Part of a small language model's weights.
Training: a variant of Adam for these matrices, 821M tokens, 6266 steps.
Each number is 128 + 32 x the weight over its row's rms, rounded and kept within 0 to 255. Layers, rows and columns count from 0. Numbers have three digits each. The size before them is the row's rms in percent of the matrix's.

# layer 4 MLP gate, 2048x768, rms 0.0303, rows 1131-1179, columns 480-575
100:159184100116111107126074141182153058099120175139136116147167188123150124116129121175111141087155093167111134150124091148136133134114076137126110171142105101179125166123164135183159137153157128140177148152106073129140178189110195094118125090134078174147088129161156140125113132117116128120
098:125117144130133125168129136098125067090168078162162133169129061095146129199102143136119127084133167134191171137126103149124170128069147147159182097125110124104146082121172095068115106147082147093154150128119108167106160135128171122119091129093117153102158165151120132167104103062061113084
095:163110052150052137128112119124137086120100134111160112088113128120123163036089068104093068133093140116132129149093127158110146121067130114151154131143150129148146189136118169125146077142120150139133145157137185107059171153116189121158132125103119092133130073171138115088091161220090120062
097:097128133087159165120178155123127175126119105141120140123134105075155090097119169155189129136190129134082202167142098109125187128130087129160202152051161188146135106100128135127124113144110124129160129156138136106097126096076117026165137092143129111171126157177128172136089088128111116135
101:129136168169091051147164114125127188184104092154094116080124129099076147130104151139078091149058128112154121133122118192139159122090152208109120116128089129146157082149115177134090117131126173111082109136105129173165109134124148115128101180041147104068071105096147112131184141083086154115
096:147135111113132110135139194162121141100142114118122138073158127158129121152119123118121217084161110082189128119102071116134125080109092140104155101119106140142106093162078107142107181122088180150133129080098145107158125138152131145045095168131154109125142186116142195152122105136138093160
095:106072151161096133161184128070145118206131087129121128121149127142169148093143158106092065106103113129165144130090187140157171123090132113149173091159119131135133190134210083120119084126122164099172147099151112130130137130121172086132196142152150162156118193203185102141117144073171167181
105:125177159168053126123113132098131099126127067125109132141126094111115069185144151153133117096149102139096148115068114128110122193105103143129133110099115124184171088119152155141100132130120106097137169112155140113183110163087155204070125154132102103202164165100111093110144113134088104128
106:118143133118084140197129128120141141126130098067034131101127074116144169099109137124154118161092101050122196127109139112165111111139128171138074113105087123124173106182110145097159173095140176156169101149072065107126148093112162112144118178181135128119176085108135148167185117138106077125
100:161189129136131120103144112089157080063135146134169146121110125101176045149106106140132153165099138082162100152165112098117115206136135167069198072086082108135154144110110106146130148098139157100126091098155113077094127181145139118127098155124112122185171130125122122066115062194128183124
099:185181039111123072138163126136124097094158139157154152156120144131096103086132183167130112098106161078113121136152124128133112124107123102119139117168134098092123114098105105140182115096158092181151090100125119146168115153116170109079144133108105092136116108163104181089149125166080125089
104:099105105108148123204205103152159188141139149068129091098165100143139133151194137170135146059117024183108132104158098161181116091093152110130140108165103079166107151199137137108163107152116187138088119099129151097181111099121128138133143132077146163106100133150156148142139149154125122146
099:115154104129111168176189160140128128135156132128162111122140127070089151142105158136079132043114148128113135103098104226118135147110113198108139131102102154119095121141127103149123116143106155127045123086152156088112100131111122176135074094126129116130080146107150110159167117173127111156
107:158063128188128134096143122165049117144120127142159148121119155091176097129099150099106087157180088134138109101116085157122152120063112116090157084100132188122098114176133156161149114111124108137082117066130150125150148079135172140125137154130162127074090128067162066096181080144156144127
107:079144160123097198165045063119160118133153072111170157191180124155129192140176144141085053178194158138104113144139098161148110103121175168087189067155149083091145160141137123141090129080107132133136113094149182088183117133102082164143141124062149171153085158101116116151107138108111125131
100:136106072058189093097142114115130134155045167155096141153082117118167131146132116218127131113095110138104150131117119131101235090083153146151133161082088155140096157126150125092129112116116151075136149142127137136143166126132153128130101140092123153113153168134148151094094126134123132088
105:115131095118157171156108124117079070090134171121111144156143097140092101078172099139111119123161126147111156126098092164181139132085142098074079122163117090134091156220091096157140180141108087166156143168068071178116078125076086255113139107098104099104180136155078065079137107121095125102
097:115135150128143066106150140133111109120147130126145177162122146106128112115091106121113166174146148093128116109070074134146161087087067126095159111103133143087155127149123096137199074130089086122082152143176138114192144074067149154123073214102168091097042126119130130074090110119118134162
099:111155121177098135183144179143134131137071156116137165141066099143101063126095124162105135134140150131150126121145135075134101079096150105138171086100093127144126141134132087099118139119192121117119068121189139104128176130127157148093069131125155151200187128186130126160112141110122099084
099:099063134162153132163124125126178193105125122161114130119127075117179176081127128158073100207050090112132117104168087128125136121112151130145201095116119141143084096094128175132165157115161156120136131156108094180078146111156140110115132126167069121098121120113107194091116072140083145188
100:104126144135127228216132152117101111114129152102115144124153163142091167104123157110127175086078102153104169153101099110213150106149137148119126163122104208159101135083136157160133125103133138137111107196132221131128135153125161202096120124104133117149113157076124162136182072106139115136
099:123151165147105105129113101107174087119112186041190118124089142141120133095139148124091110139148118132143132151111113128141136156068139099096077150132053102138142125075144112146205143113111122050149094109083091094140151113136084195186126164185064120134076111088187110161094125161140109146
097:085156130101121135127190106167187101108131064021120139081068122076169171160146163127163079090117147174084166107127095160118119155117123089105130145150135112183118126125147144110156124124095105141079137173127169114071170127098098133190127103098109167169059122135110148173114129141109106117
098:066140118080123093111080116113102151092126121079126159111079135112193100154104108143130172143098158110093129129152156133154145115163117118110118133099143109115100123146156134071172170152152176119140115099064174106130128097086109150123104119103101154170126065105130148132081155122082135187
101:078139105182125187118149135163137110104171114108113124116177130088111121116136124232158075081111139162092113142109102196119135136085137194097129110101101100112112119122113090140192074100083175149117110139099077203149168127159135118150139107121126110113120124137138165177103180141088088098
106:173122155114094100127109107152128057031082191142107131160150114188136137100093142172106108086134155108142162124087133102198126132126105066163133158103098148177143116165127097104110156138138083142159101166109151152110133152198167129113077140119133159126180082137139152168135082147124098184
105:097188148139145113151111105090093131125108129113161137131098108077104127172155145195078137055116134111131146119095065115159150141102139194131138116123130080134076126142170162102125067133099153100151156127160156101134074061115144203129148185087216169126088146149085155123148126138110088066
101:114142076139144150104129162133157133126152118132118126141094104117131110133101225149111141083164159137137134116115141090136199161175150133145135112176135109164149107079113104192097094126125164139200158144100121119149171132157077124129126146140120089140151096148168102053077114058158119156
099:114162100130098130187104118113145099113137133095168151115082095143120209105144159161119157127114096091149154098051138122159128068166122107097141189068080129079154143108058148161126084117149126129084161120170184187141193171144164138159165146177115103154172133155170138099134112134181089100
109:136140103132108109091154133065084137169118075102166173131143115087186126099155146148093174139147143155109135109126138123153099141159129159117134109045131126132144074226148166124099086119144116107129140110179186115107107132112128193106164101158173094105123106180096121132144140142048111142
104:102115175114115130198148126137135137125155179134045098125100146098100086123140096131089154097095093101116100130120099139101130146093130136149106110130075132116072124140024124124145168099156141116191130142101133144122147159110166103169110133110126156127163136151131105166209111117122100162
096:135189073163156088173135137174081098084050098087141176185109133134062127159166135167160084141152134108128112113118158141116132081109113096136121146146076137158193078107131067175118133104109140139130174117160071123117124120085164069141143144118063060111164123066091092131159140175118117123
100:104156128136120136129195110091176166136119151098088115081073095148105113106084181141076093147097110074120137076049147149129131175107119120149129123070065098198158109160103043134096140077151121145151138153088122191095047125142167119231102139135161106122119134168134109167136129130127091147
108:090106158096115130143141101138137167134179194131049090085167125142173109092183126102117136185091106174121133122124098200146101087057097123118110150139100087105129124196198130154089145125165135113169142181081119161108139144146130072146126099145159168091133163152176183143167158104095148156
099:183097095077177131164094124136049152086103063164105088164136131093091153101150087143127077111168163083140157121118125118102106093140161072080087111151131117186115096150080103122090123219123136102114155139188156162110126135067119088098117157157132114137137134150100099138092123113137148148
099:121150103106113117114135128068111095097125104144137150067101046166113071112084112080162085114097073108101141082140196075156164134180118151153133084089091099091162097105128107105139158110138136088159131144160145113177137131105150131139160110113117089149170141110102108193126161098104095116
096:114122117151154118130153107139110141108126143128199131130150116102089183124110154162146146052131162153163141148125112190126166140092091107078212132099142150147164137110195150154092134127142134130159152181120137055106136148118142168122132097113164123171149148115101099196182146134113101132
099:183159110171164108106155135094175102112114118121146169126149070068136120141190169089130041158107156145125098138102138116141155124078146125124143098164092148206103188124160086086172141136124202107210100136138096133108072145110192090163128114166104171153102172137107099169148084138098097082
096:159147083139125114106133150129090101148116151106152130116161102122133208130122160165093152132121160166156131116119105203120122157173085156152071124136104120084140140156111169114132145125109150073118145139074134144094110188106141113140101113067127133221116105111095087113143139126103153171
100:112143089168097122129114000160020163111089092116110132129127098151110109142119136131082110097087101192124092080124120118112072153090085145176141146182149097091080073099117254161140134139091148158170124072174130142105084104113187152104145053122184166148099130095062177099137128102191157160
098:151138163147144182128067134166123175085141159107169121131137188119146146192090158182125180125162127166154125158135173113155194077134121164106169069151101094113037109121097178088168093114140080151094189139174124125126087161096142157140136111157144141147099167200153118130151126132147123115
094:133091129076168139222121175120118070076152107091138080065156149090166156056084143159120156104111110135114099134108158152116135128107134122160064137133122155134186162116116191123145060134139111097164119121091141116166113160102160136157088106115148167152122134143100107166098112163134102244
102:146157133123148140165080086033113150153106089128120152166097098118172091109096144147154158132080131033078150118117101163076155086125164153172197088103083109073117137122171128115107135144150146128171161096142174123145085108179100173175090111148150096149142142147095098124130131168044115049
113:107179126123153104127150142146067149111131125152124114127126144081093121114164123141124213051083171166155143131113169169139184137092103136108169158198168099136106147171085168165103145146153192100129114118179116151138146118141093086097117052096073149147136122166140185127106113135121091150
096:130136138105144178134113120080108208155112076109119156146116150142059120140148136167154098109131077116117116132139116098137115153173128130126150147206091169143130116193114146117114199078131138114071125095154160121110096150106136140107161154114155080149136121180124067131135134114069101132
095:165178128104162198142119073145122167073069164118106122113111161165129141153166152079082153105138122152123156114100084142237171092130121162143172099123098075129132112130087106135161126184119181116118113166158100121152111110137133178104096115204165118115123172081165105125158081179121157114
095:155147168133121171160106199102094133148071145191085147163115108116110172150133197103179112148158142106179130144138120105091109145098136112119095148168107136101071176107107135139048166159112125130154142137117100163144114127116168076121146145127177136115098188125111152136135186136088182144
100:130130134141114074111150158108104124165163143097128121143149066162122073114126143122158074068111123115106119152101139112085103199124099204180138156096127104106140103091177151139142127148142160144136162168157109121105165128140149112158141105087071160150124176171163133127156133144099115153
103:169126143142124109096101103066093107126150157140138120119145118130111152145178150167148155096093103145062126157073093137114177178168171113173173167109152186126144046119124211103089125122160113073072176102108140106091169143136152130135144082121088129151155111124101106089151119148158162142
# layer 4 MLP up, 2048x768, rms 0.0289, rows 1131-1178, columns 480-575
099:183102090175063096098039046129143104154136183155131184146122153138090106114112148097099082121151151169137092155075133081120104059103084147124106170176089166151229097150112111128109136165092152079108130111106137172155168143110160125100116118085139140084136113148151109136144129152161115148
098:146166106099171092122101051124110123109130111117145110149211119188168101129084134138068115182129172161192127103167128116125054135221157119125076170055099086135116167155132202138103145093147180152111130166139076086123134123080121163182149153130106173085153125103088077121137132109101116146
098:113112135107127114138104098094163102068127129114163089147129167137114137109125136077117121114125147132108085184062169116108114097148125131125138134140096141106103155181145125112131118124165183114107120172145152096130129126099118117109062101121153094151051126161123122113069093071136111172
098:131111103139129147094113149143145109118100141070089140133191175151135155066100118143137088091094071138153136121153137123088138086128125103093112096148180105084135141153148141167174176139181100075109104130112108161070153137150159106142153144177093048090139143136161106100117123164177138069
101:104095057140098091205108129133147132095138155094125091157119173113168147154104103118082105208196131094064115120114108066117201123105148126143134069132145180142132164160176182152087144141173104136149145135103130074095118148109118085159070148117108091161115149064101158138098112143154077092
099:170160037086112131204110128118117122180196092123184153137167154115097128148133109120142164131088165100152137169079113185125099110125130146125175068129136172068118138119133099094160128157118133133131138067106109164128137173182152176130121120134110120112196167091147160103200151080111146095
095:163141092089172102138114140128143139128126065116140106072128144124143129048129109140094090116211142136114087082137089140149085027113118131118126115139148054186175143139180097130156133162115097118135170147133102162157140182160099163163094134177076148154059129157131168119197147069141173114
104:106091135133083138138106149142190149167145141197183113112147148157157156128131174129142126121168127124164145099119147028144129207092075072148125139163135170170127151129049172151075129133147130121111150157094117082150158139178114123112129133145099077185080111106171098137103153120120092157
102:125130206145138115169061181079139142123146089130107117102138147098109076129080182147178128151097123070121104166074111138146133097091141132094093090063119237123121104183162098140149138149143157065160181080130158155101078136110076139178094147122083078163084117111148152139148079081127093131
101:108120246066152094130134104123081101133135163100100101099144150147154103123098130116139125165137146162159092134141143192119084099087135172141133080134104159140177158176092112127113150127166134178119094109122125156150156124140116142151137115139099092081116074124147083111157175179103122147
101:143172102187199107103129143175125109159138115092132166111186083128174124114103152107118165117121149170186150141090199120161123151111150141108184109204137123121140137112067176120142190129155073116133128123160126094125132120169127112152069090135133112084107087121155103145161109152182124092
102:114090068077099136104092175141132102067111135143176129196063142111172124183145060110145162111131118114106114099147094139106169100139157101121114097113182168090111106156137111113154108147111149132116066112155166115147144115138149057171146097171149139102088194129069146147118074160083143142
097:110120101152167124082143155134174107111116137164191109095181139082163124098155080167122141130130110128130115123146136119124156132133154162133166163132162111109123141126144156103200131077112206140079136113090100088142154147074188151144172138108083109089094222090137106133107120117144151138
104:114168129119108123123176139087109113156114127102102166057066130142123136140136111138130172083142150164136097088190109148089126158189116099147066092106081128144154138085139134076141155128130106164080098148089176126163067068124092109086128195117096180126061073088097158143121186100107118101
103:120156149107117103109169114096127136168158130090149138109145124097111164135232073041094188124136072096163129065122215148123063123146116170193069149123182120136141131088114076137072156099131174123123163100114119161107103137111054111125144145174171145191148118114124122150142128129113086150
098:140158141073102186192095076103149149131108105037111123149128099121086114149156095139090184140137145149167147162090098098100103100108101139152184136154130125101116099105173103142140168117129113180092097129098173107162152145130143105143146152109120090078101167148074150153100124158156138139
101:172160082171167121108136149148130094117129140151187157123160097067166122121149131062107133129116138092131191162099127172121142169154094099143102106111126146141156182114157118113165114122111001106130136159115117106140131132152142099138154148046156099107164168189052100059103112163111151141
100:115111153119083163155064144170156072124111100112176163105080183126089168116122182117196148112106121145151100117165094088143143129118159118123152148152199174079113130104158147143145161145136129135097165152085072079173106110167123137164143119119138116091107133078077159130108124125138094111
095:176184167117150187127110132138100055115165097159092186106155127122183119120137203195183125136139161073145167098097125135158075190117108095169114083061106160130127219172131106149111073106134113148158159140144091077128139122099125161125119130103057122137114121104118137139145139107152055116
100:107146114113081162107123132142158157088145111107121181142192117136096121117165141211119148149124179167165104091147189114105149116154070144149087189055131074175162112056120174122165120102099113118120160121121188100124106181062118112101157157132146104120157112124116115125122093165122148118
102:148088063132156086123119105131179114115109178128152130113100061097116145106089133131130108156153068125124110168142096133087154109098122099175059103096098139144113126177132118110160141090132099056128152092083122119134058091130173065133134116116132169165145149109082111099139107117167092123
100:092132130145114069112116150189118156115041168103190155136114185113077154145176116132164112081087210157170136112128120173122144154165112073123144165163174123180138104130144104155143073133123109086106105141137100141136138195040080141136088141131077140192150127158161104153152094055108106108
096:122140127150143123164102143084108107131145124124128157166137087109152151087150050158192099108142162127121135141146118165147107113169089153119146129117074144137136077171185126105051176127153133130153108114111119191140095069141092148111091127072076165087168145124096116160150175148102131084
100:098149110134108171164140168082141101085078110123160135111115115104182156127114181097103128146142138084169099136063053124159150163134069181175142092111118104096113160164168139101153165068175173135143127158114102107161188140127112157127170146172092118112176100125093154115127115115129184167
100:033136058152074106096157126151197213060101104137164179122086110102153106176142069089165171112169122090062151175072122122157110125234116117104149120075066139096147127154146104098072145144135129124103091096131199139133121073103175214168138149142082109133132136149137071210132085124113115111
103:149129109102139122123114131123117171071121153156073073150155139168161139144103166149120167151086154115087111097127092130176144109117116093197111131194138130069131105139120165140112148141129129120145153172160113169044132104123157191126055071142120088077147095133135098118150101097148130125
105:142130143148140149169185112089131149135162180115127127096121169089158157158151133068069106169109115131092162080138137168173078153114177109081143128115195123131130104163117134144127136131129070154146051128165125089126121104154139128050122042141080186069123135144120130107164132070136134121
101:106128122177090150127145163118155082156125134117135105136153128158151159136128139162166155127090121150126102073074145169163188151141104125094133146134151130138128124117125159084113159150145112141080129154155125083167189102136099115095082094085131144155158116148160115125160157079116150137
094:098108105102079087129141124174134148145141165117135156105136090117121147110116149170161147149143125089039144139074119140080104096207153128110116080054121055111116101091144123087122142109111104129150124131162159106165066161181131154109152146051156096104134139076156122132114137123193130193
109:163160104120080140094158143124107099127067166083135146091118166147109170144159169162114142112152170096176151094132115132152145164133079126079129178137128146152177098104120090113149151109136129151110150128172139108131095123138104205096129141142129145138121121121180119130104150132152091108
101:142143125163109107122097051119085092063125159181077143098094162180156135166121133150113149122081127093167129065095073203108099114151145164132092153123167189125159156146142126110101176145114103147155097135099098132093124140107123134126172073113087155096128148111141055091110120159136078100
097:177133093141137123132073150150216103124052183165176091157076126045133153149145070119125119195126133129076144143085119134138114147158142153123093139069131094065131131124193103125081099091140122095147115129088141110130128096160165126143177067082149126097103087181170106134096138077119163116
101:118120127119122139108159141111079133178086190124106069148142084114113143144104191154111159108116074136134115146144150141131157181152161164164142140089094181157177105141126148123131080106094106108133078113062107078137131135214153148110142090119079153129087155117118119121113174094123082117
101:188138195150115141124153136063167123101127124120123127098134134166087144110196139148175134203136067106129086170114175141139108098165099154100100139127127109112108146151113148138083178082117161142139115122114073137145164153111127103165144115133183139147159114197087108140155235103143156121
100:087142173102093105147145142144138102110210092138061161130160080140137180186133135105137097130143123090121150079110099145173130160190138113100088133064137170093075167095094207153128124131186107172163118155111100098080156151155165148155077143140213187164117168167167093177142105132184157066
103:075153127124163138100155092124091129128159120132109072088124100117110217129120065107114099110168141159126137094181078129137120098172152164132117173115175150115142094097113130097142120074114076170170114139048133126095142111105162123053099143149076125111095196107116154088152101140104138124
097:113105122116150151126139166082111198118098053092145142132143163145093101153161131124126121094075118148067104083062090177119117106106145114077185099148172135105141116118215116158145160154121116101120136057108126105142161096129117119189029133128081122180086136141172185189184174122115094179
101:099201163183097131170134140146078126098062108180105139097124106085172130135160128162131110106155163158130129127124122112088154143157120128173166096116120168131134153159194136126088135177116079119107113106132065145137097153167094119132133108196114114091112194076123084135099122159182142134
100:137130088147110101098098112118104107142097154129125126142184149116142159169134068137102061098169150135141147099084117129188035121154161132152097161131160185059159129116114101165123126141138096119118128137113103100166105131114146154111141104190127127114142120137103130113124156183150155149
100:146144119241133083128146122050106138154151189087141166106126102104141108099076151130142067134202145131158137052129131141101125122151117080108095130104145098116158134107144151105105187121157097061088153125105083126091133114117055110110142102165149086149068064111119109064171100131081158090
099:115150140125116159141120107080114117141146165106100113126137142182157164146093147165130098143073182085068087149123036107142137138125078165153090115113185148216105119103122110102095138114113194116167132184051141122146127117157126088128085184147132184107113139117115104134127099096108137196
095:121133121163116160096125110116136105087158114152120121143196120090132100118064138157129146107119097147138140114097163115095165165210069153201083100049170138154073129087125090135090156142141127095109141177138162075112146123181165166103101165096117128088147176172160125148147175181168070106
100:122119135146207085186134118125130201065142121148081132172092087103143140076101127109244173060099186146077151117167083143160134113126100093100112077139142153120101138105152122127131078160166133121137110088129118093100109151188139106160096135133090133118156101147120152204057144188089183133
107:090202095057105051098120148114137184120133139097111178107126122150117093106136120117132144117112127124132122176146173096118159193146118138089163119076147138165160073217161110085137129155137115128111136172146150129131101145145145147160087071100070071130138148122156121160156150076078098083
102:084147105131144085158127143088125085077115070156125138160062131162111117132108123117209105095098178130134157120149163139124182069145123163116115156124116141182118169189137095101114178085103040128139144115028202110122144109143108082149092169100170157170107101084098145132090146148158093148
101:119145149146163127132105156150127090137155142154135172102100060097145176135146134155112106150086115076181102153127136144139111150157096102176113081144091099115167185161148118121120146107224076145140178115134143161105116109169181132154086132056134168119133135149115129187182164118155125118
097:110108037151120135119133066104159123100093130097173163117137171141152107096131167176150096190127165118136148152148140074083097064196101137148122156125141156087100143123180070067132119128107109168111126130131173136134213066145138116140156095103123087132145139118152134135125078118112089133
099:134177136073162086130177081138143048076129129112109129128129132111105116130155102130181083122138062099110103072105128118057122129115109134177104144137143134042101073133128116140102082097170112130130148101124153114136152174115096064130128103196135180147136162116109063104109100091149160083
# layer 4 MLP down (transposed), 2048x768, rms 0.0246, rows 1131-1178, columns 480-575
100:084100163107114158105115137112134108122171171107147167128190111104127144141128191083148109184186093082100182149119105150185185179101158069065107084098162108111062116120148113150111115172095107162084059108157124127120110105181174182150191121173108170110111168150090123122085117183148177105
098:068152133120143117161117101195097147137104140128124106089130125140055131137167078104120125159122128097140075089078175119135149123165132135127117137184132137069105104221129114185128156102124133140126134218124152105132171149091038127165145185185077150163161089161164084145131124180195104138
092:142092186110159234133169097101087153213132116127121071141145145139091133149170088144119118117150098174095155171115147119146115145124117122072095084093130133086073135115199094161120105158133115152131161038120080128123135100091121122136162098127107177106108131156151168146089062102126204106
096:096092174135121126122108141061148147078149105087165162169111151080146194154066117132176117066119151159134124128039115156194087129125069141109157144112203159125102126119088146152160108058129174084152151151168108157100148162145113138136065104144175170169119156125154153143162154134130150051
103:168076128082129068155099152103088131107128164135155083182109129136127160151123175085155093134146161114064075125160145077121101080128089143080138135151111102135149106124078146160156117150150153093122143223140117098083164094136177144117121131168118063200157144128031150138151142146156117120
100:101139151165134136140109142088094117138106090170110134149084155124132146183094171073117156101081111171118158149132112133169112187129158111154151155188118136154109092086142151113124144132108137190115106103098118107094118141134114055143165142172107184120103165156101141078114112177136141108
098:043085148059115183213158112179074084099191159188126160160110111182129135128127123166123173170058106172092144164164122118125091122124058139132124114156078094136062146155123161137142048189152123132119140213128137094127116124178128166094066159143180072097149139043134129194147142126153194152
102:120069105150119107133165119149156135110092141155155176093159157103176205129123129077152133169158081129183138112071207094134160117114165135103122196218099108179098183118111153118138140105162107147127029108110108101133088032141128117173115119197161157059114094131119119143120120098103139159
099:144135124145175138114131118144151159149166133152051168121196105124124075084069145140098094099172141118216116117168149143116125146172166209138121128165116133150162093132157153106097187089116168149102146130136109128102127128168136128090193097180191171147146137086081128168127051138116138176
099:135098099179113124154081151101156075097082139150100159116167123099158133116206119134136115111165146113092137146127167103171195123153083126083103136167147128115129137171128103167131141048098171139164076093085120167169106185143094107193124165153093157174119172095119132125153161163171113135
102:140124141107188157071174142115154160131169077143096108097130140142191130116118114186113137178147150104090158143163142043137096086115122146143143143115136069136104176142051093147076181122091074080096147082142130226091121081186209148073068144132116069162096129110077105096162148061085106067
101:147139088130145078152165156095129139092133140086171121078157175152055152131185056147143183090105147159137158105133126135107104111113086130104150106147115145163131130121086092117125153106088168163124141177097138162120164127133122147126143129145123121164113110129117119172060119102076102090
099:113163058054093106135177124164143182066120149117149130118111203161140090107056169086134106121122176104106079177115159162066112161166061100158097092104145161194158194118137137084163114058186099132135127114107165128101171121115128144124138116136103161162118140053143099118177130131125134170
103:091149110118139097181116112163093121146089206169154137155131132125029063083152031114139100164126158179126103108156148143113181134124153124103066143136089077173189148125142142143159038126135113132140136084111104120057178149076125151106162137102058143200087194123069146101147155118168159125
103:191089115095143136102105201191091185122185114130162130146098143125116094174165130140082076124140121089115136140109149152099111122157102150175168112164152164123160123142156166092123150136107124109129131075082100132133121088103161129136106174113134145162156159097060133174149068118152095094
101:127108142103129142155196110137157149163113130112135118160121128057141126122166105209127118126145134136116253120075108145126166129079110083112137091107101149138113137176185089138162121152145129141130111117107120120084075159134149110123129145104096110167077178124101168162066120163140101133
099:135141105139092144134158166138129077124139117122113128138136076140149133146164141113156170104107103120128179159113110150158136105118151154101082148044143146107131174161195168175143100137051119154136137190110159116145111097125144140075121138154101138132144147147151184191144119096175143127
098:099102100129132051141136060119145093105074140108183181123122199166121143088133093112078129088146171081110112165091079145139181127057071160164159076134106170106126126141114151137173144129103155136102186070118173100137177102175074173138129242138140147129078126139175092178149150144174124129
098:159100121065143099135133182142139107055074122140175094128150124187038132105106051128088124111138160123154196186100134140114142108080081101084118143121121158093104124097168111150147142120157109085163099085111164088151159105162146100045096135067160138095102102124150127179062099091113083121
101:181104099151107133124071146156133128079159111079161135153096073094136164147176138161095150152147119117039138113159156134133097160169101117175153087115124122179104175154114165049118103209125146067096098006150121041080116120182144203119128126113116101147111134166086185182110102093154104166
098:160007122180106119090082106041138105129106129090079085099146100129187151135066144201162143114128149081167120124141107119134086092107106109107091155093117087110157081178157137104169160103108162134149172086115119101157074156107157085097112083157142143135090148120095174068162110152150097124
097:196122100076126152151093138139085135077089108209102111086177112130123063132116179143138149178178113129131158119149177087153103128176185160141145110134116182147111133141114135117151109104165122174123108158160147166090123165067125131070106138074239105138142160188139155147094158147136130183
098:136069149145131141158158118136174161148107136139131144105105125126100163120143129130157143105203120119144162170136080100162102135068153102090101161167098111117180150156117134143144130200174070134135180167067046136146125133063102112122141140190099130077103163208093120095157171067109106142
099:188118118157109191059161224075087102121067111093168164040072151115165113104147172136100138077149099171116096084149147098166131077119087120126167163150088156167115160130092110148130139138131148139128094091128135176137220108136119130124097077126174139144176130148110101110120165118130141143
099:155143169154127080124128100185115133141052171167120112155145131167173118061147164117087092118108117155129134108145116151122107067132138112107129110130133092088168135095161157142108184151176103124193139148107082203178089125119157060164136122056124090128128127111131113097135143077128114148
089:105142093108132121086120140144143157159147064151184161071157143127153187175169091182103143129141097156152116131174164114088138142104128138076147102113115116170125152151108170134145081127098150133109128112124119084170094100096142076142202149145110137143129204132119110119086114142151160160
098:124172171176093116125158046111121136132162105156085081118128152152103121121167123160136109139111085112084144112149166142125146112126105143094143115115165101157106140141056110162090145106142089177152155149126132133115167087198141077097139142161125147062176077143144101086141147117149151093
100:135087134091146106196194098166189116114153154136185127127177088131148137121157162162170074101106164125109085075149111137168159151124155120095128143106179103095135105121138130115147154183131114089088148103086172126095116092147110099162140145171102093116183157160087156063121139100130072090
093:108095170199162179190145102056130145141141108080146119125176147120173116109171095077145145170175118063125169092132155144129149154111151098192140155201120146113183139142187134151115134147138127153155099089128179128093081136101106148102086100117120118150155146127130121155108137146094063127
102:112148098123128194106130105147161160114092157109116145099081117128114125189114108183110123120082105106151132143129076129076114143112124181139075173167149167128066160149135110155129126110204153145082121128105148097151134116152059077122066121160124122128104125119179119098177138142107155070
099:153069076087148103120128139161174105102116167104117109181182083145102104128085154184112136088098106182172118182148109099107115114173066118141148159133093119164100101113119140120122139090140201158125079088118121114147099101126140096137128126128130168104090127132150138125084142096100132113
099:093112178075150135128109163169141082187159146122097127098123176179176164103190147133134102117119105115166073110172089133122079158083095147154144196144130123183148097090156214143120130148112150086046150111140143139178157108147126144089207143186129198120082139127155074091140160098120104123
102:147119076130148096110091145169100113167107151092142134156189121091160124125098114153127153085114090210139057151132108100120128167115112138088105144138170197106157178103103089146197061100107141168110059030155093134156123096107136161109168144123129158144167149142155105125126166082165098116
096:144114102158078139171108134079140113110173070132160144148179146186111121079095130155070103078163128140131154156092107101067130105103082108120143142178135111107159108095122136058103110112157129143119128088202101108085178123114141141093120151141130105164140087115145206144040115128132102170
100:112135180103130136169135147125142161101134105134148125151127199142144208195132142116153104127140075153101153096110112144075153072134160118096111158109174132127183090159177104119082110104159139137164182119174137111150081125176122089151109145119134131118080159141129114171154161170150146081
103:154104113144116129139200138094169052148094131105057182118098134137084076122098126093132148087110126100151134125150184158076169127111131114157137107145164127142136132129119090214123120079141103142112092134148137130143084109132115153110147091136059075157134133130142154087139133151094116124
098:122103165097144178154136066143100132084141146135131131176087104143122107097192095079102169142147172198150103115175098147160108214110117102128107103137115114126126147141155119137122173141066148098102163123099109128108154136111121142173132126160092185120104173191146163114171149095087150130
103:083161121060187076140106131083091074136155166184081174092117117137156170124138138099095170118218111161098172127097150107151114133176075140161112122134137098155150118133158073162140121143129103160078164093119132207158074141129109162201115142068120077126182089073125114111173123095182120116
100:135133135152124101167132134163150136118177139131143089119171160082148111113176187083156111100103159102125117143132137183146130110099101101113204186113174118152111106129134131121098161135173057111160149101117070165101139184155110130148132116136157129156090143096135171124119139088134065076
099:136110175117127106157153158156114136127152107134152168151076096153145085089105188105104189208152129147150129163146145169142114128121084139057164168144162123141148096158132117064196095152089145097106173129116195088112132145073098192080173155131131080174055108114104157164120185137163098139
101:158082167114156075108139086162117141091105159172060140137195100090139138097147114082106130129128175145149115114143080115090074164114083179145182147094136131128123113161109148091043112156172132200142132055109139138137110112140122169136129166128144139059124111131129155122136131115105104138
098:041098115172132090139102104143124172130120066069137166169172151067130145136156109142122079072164132141152141130168171196091162112129142178101128104180128121127111155093138141159156125166161176176118152161175099128133099120103121177138197159075178050136090170078084076170124123117151129112
101:134166129148162123160096132121236189108138166145123064103190146129177115147098115128152114042118194180131103125118168099188093075140160076145185112162110112160144142089184126195085140107091113163147172074127071129163146156189058079157157094178135102084131164077126105109141107110082163174
097:139123138132169148165159162123089115136078127110146091132128084150129159182156108104133116115134107111144132131120129128117141138148140162184112114143146112148139092192179159192176123171179145174094196199152099149069149114098171156142209078077128181155132147150151146098109153139134085122
100:067126094118093168133151142102184120075118075155133127107112128161100131150128132164134064162131108128140119162112156155131110075190117169120090126172092121149170168147126114097148129084129090145113088098124159085154143174162128102181099176127104100196126082102091120134092095156066050127
097:130165136143136159171085044140146157157152139165147188130119099087101143135129190125141114072129151145114149175081138128177132118166083120126129164158074126106123151107131189099111190193108101111122137104065137186136133091148119184115065096093122068129153112145194145154120105124174135170
099:084148098135089131099123127163121126101118118137151152159170135079110124144147164186124125149134152109115123150132137118142123122158103110152125118141134118089110127146112075080148110135113144156107154172150096075195042121125084190102141150145083124137139178091138105130102125109104155130
098:078144139144071180176130160092107143085066139117179066180170149090116143122116174142142143146166107073176132151148102132144135108157127141164135129132182101127144145154100120120116131062126114074095103083201151082139155209116145122125079131135173105169133121139111158121073121077122133136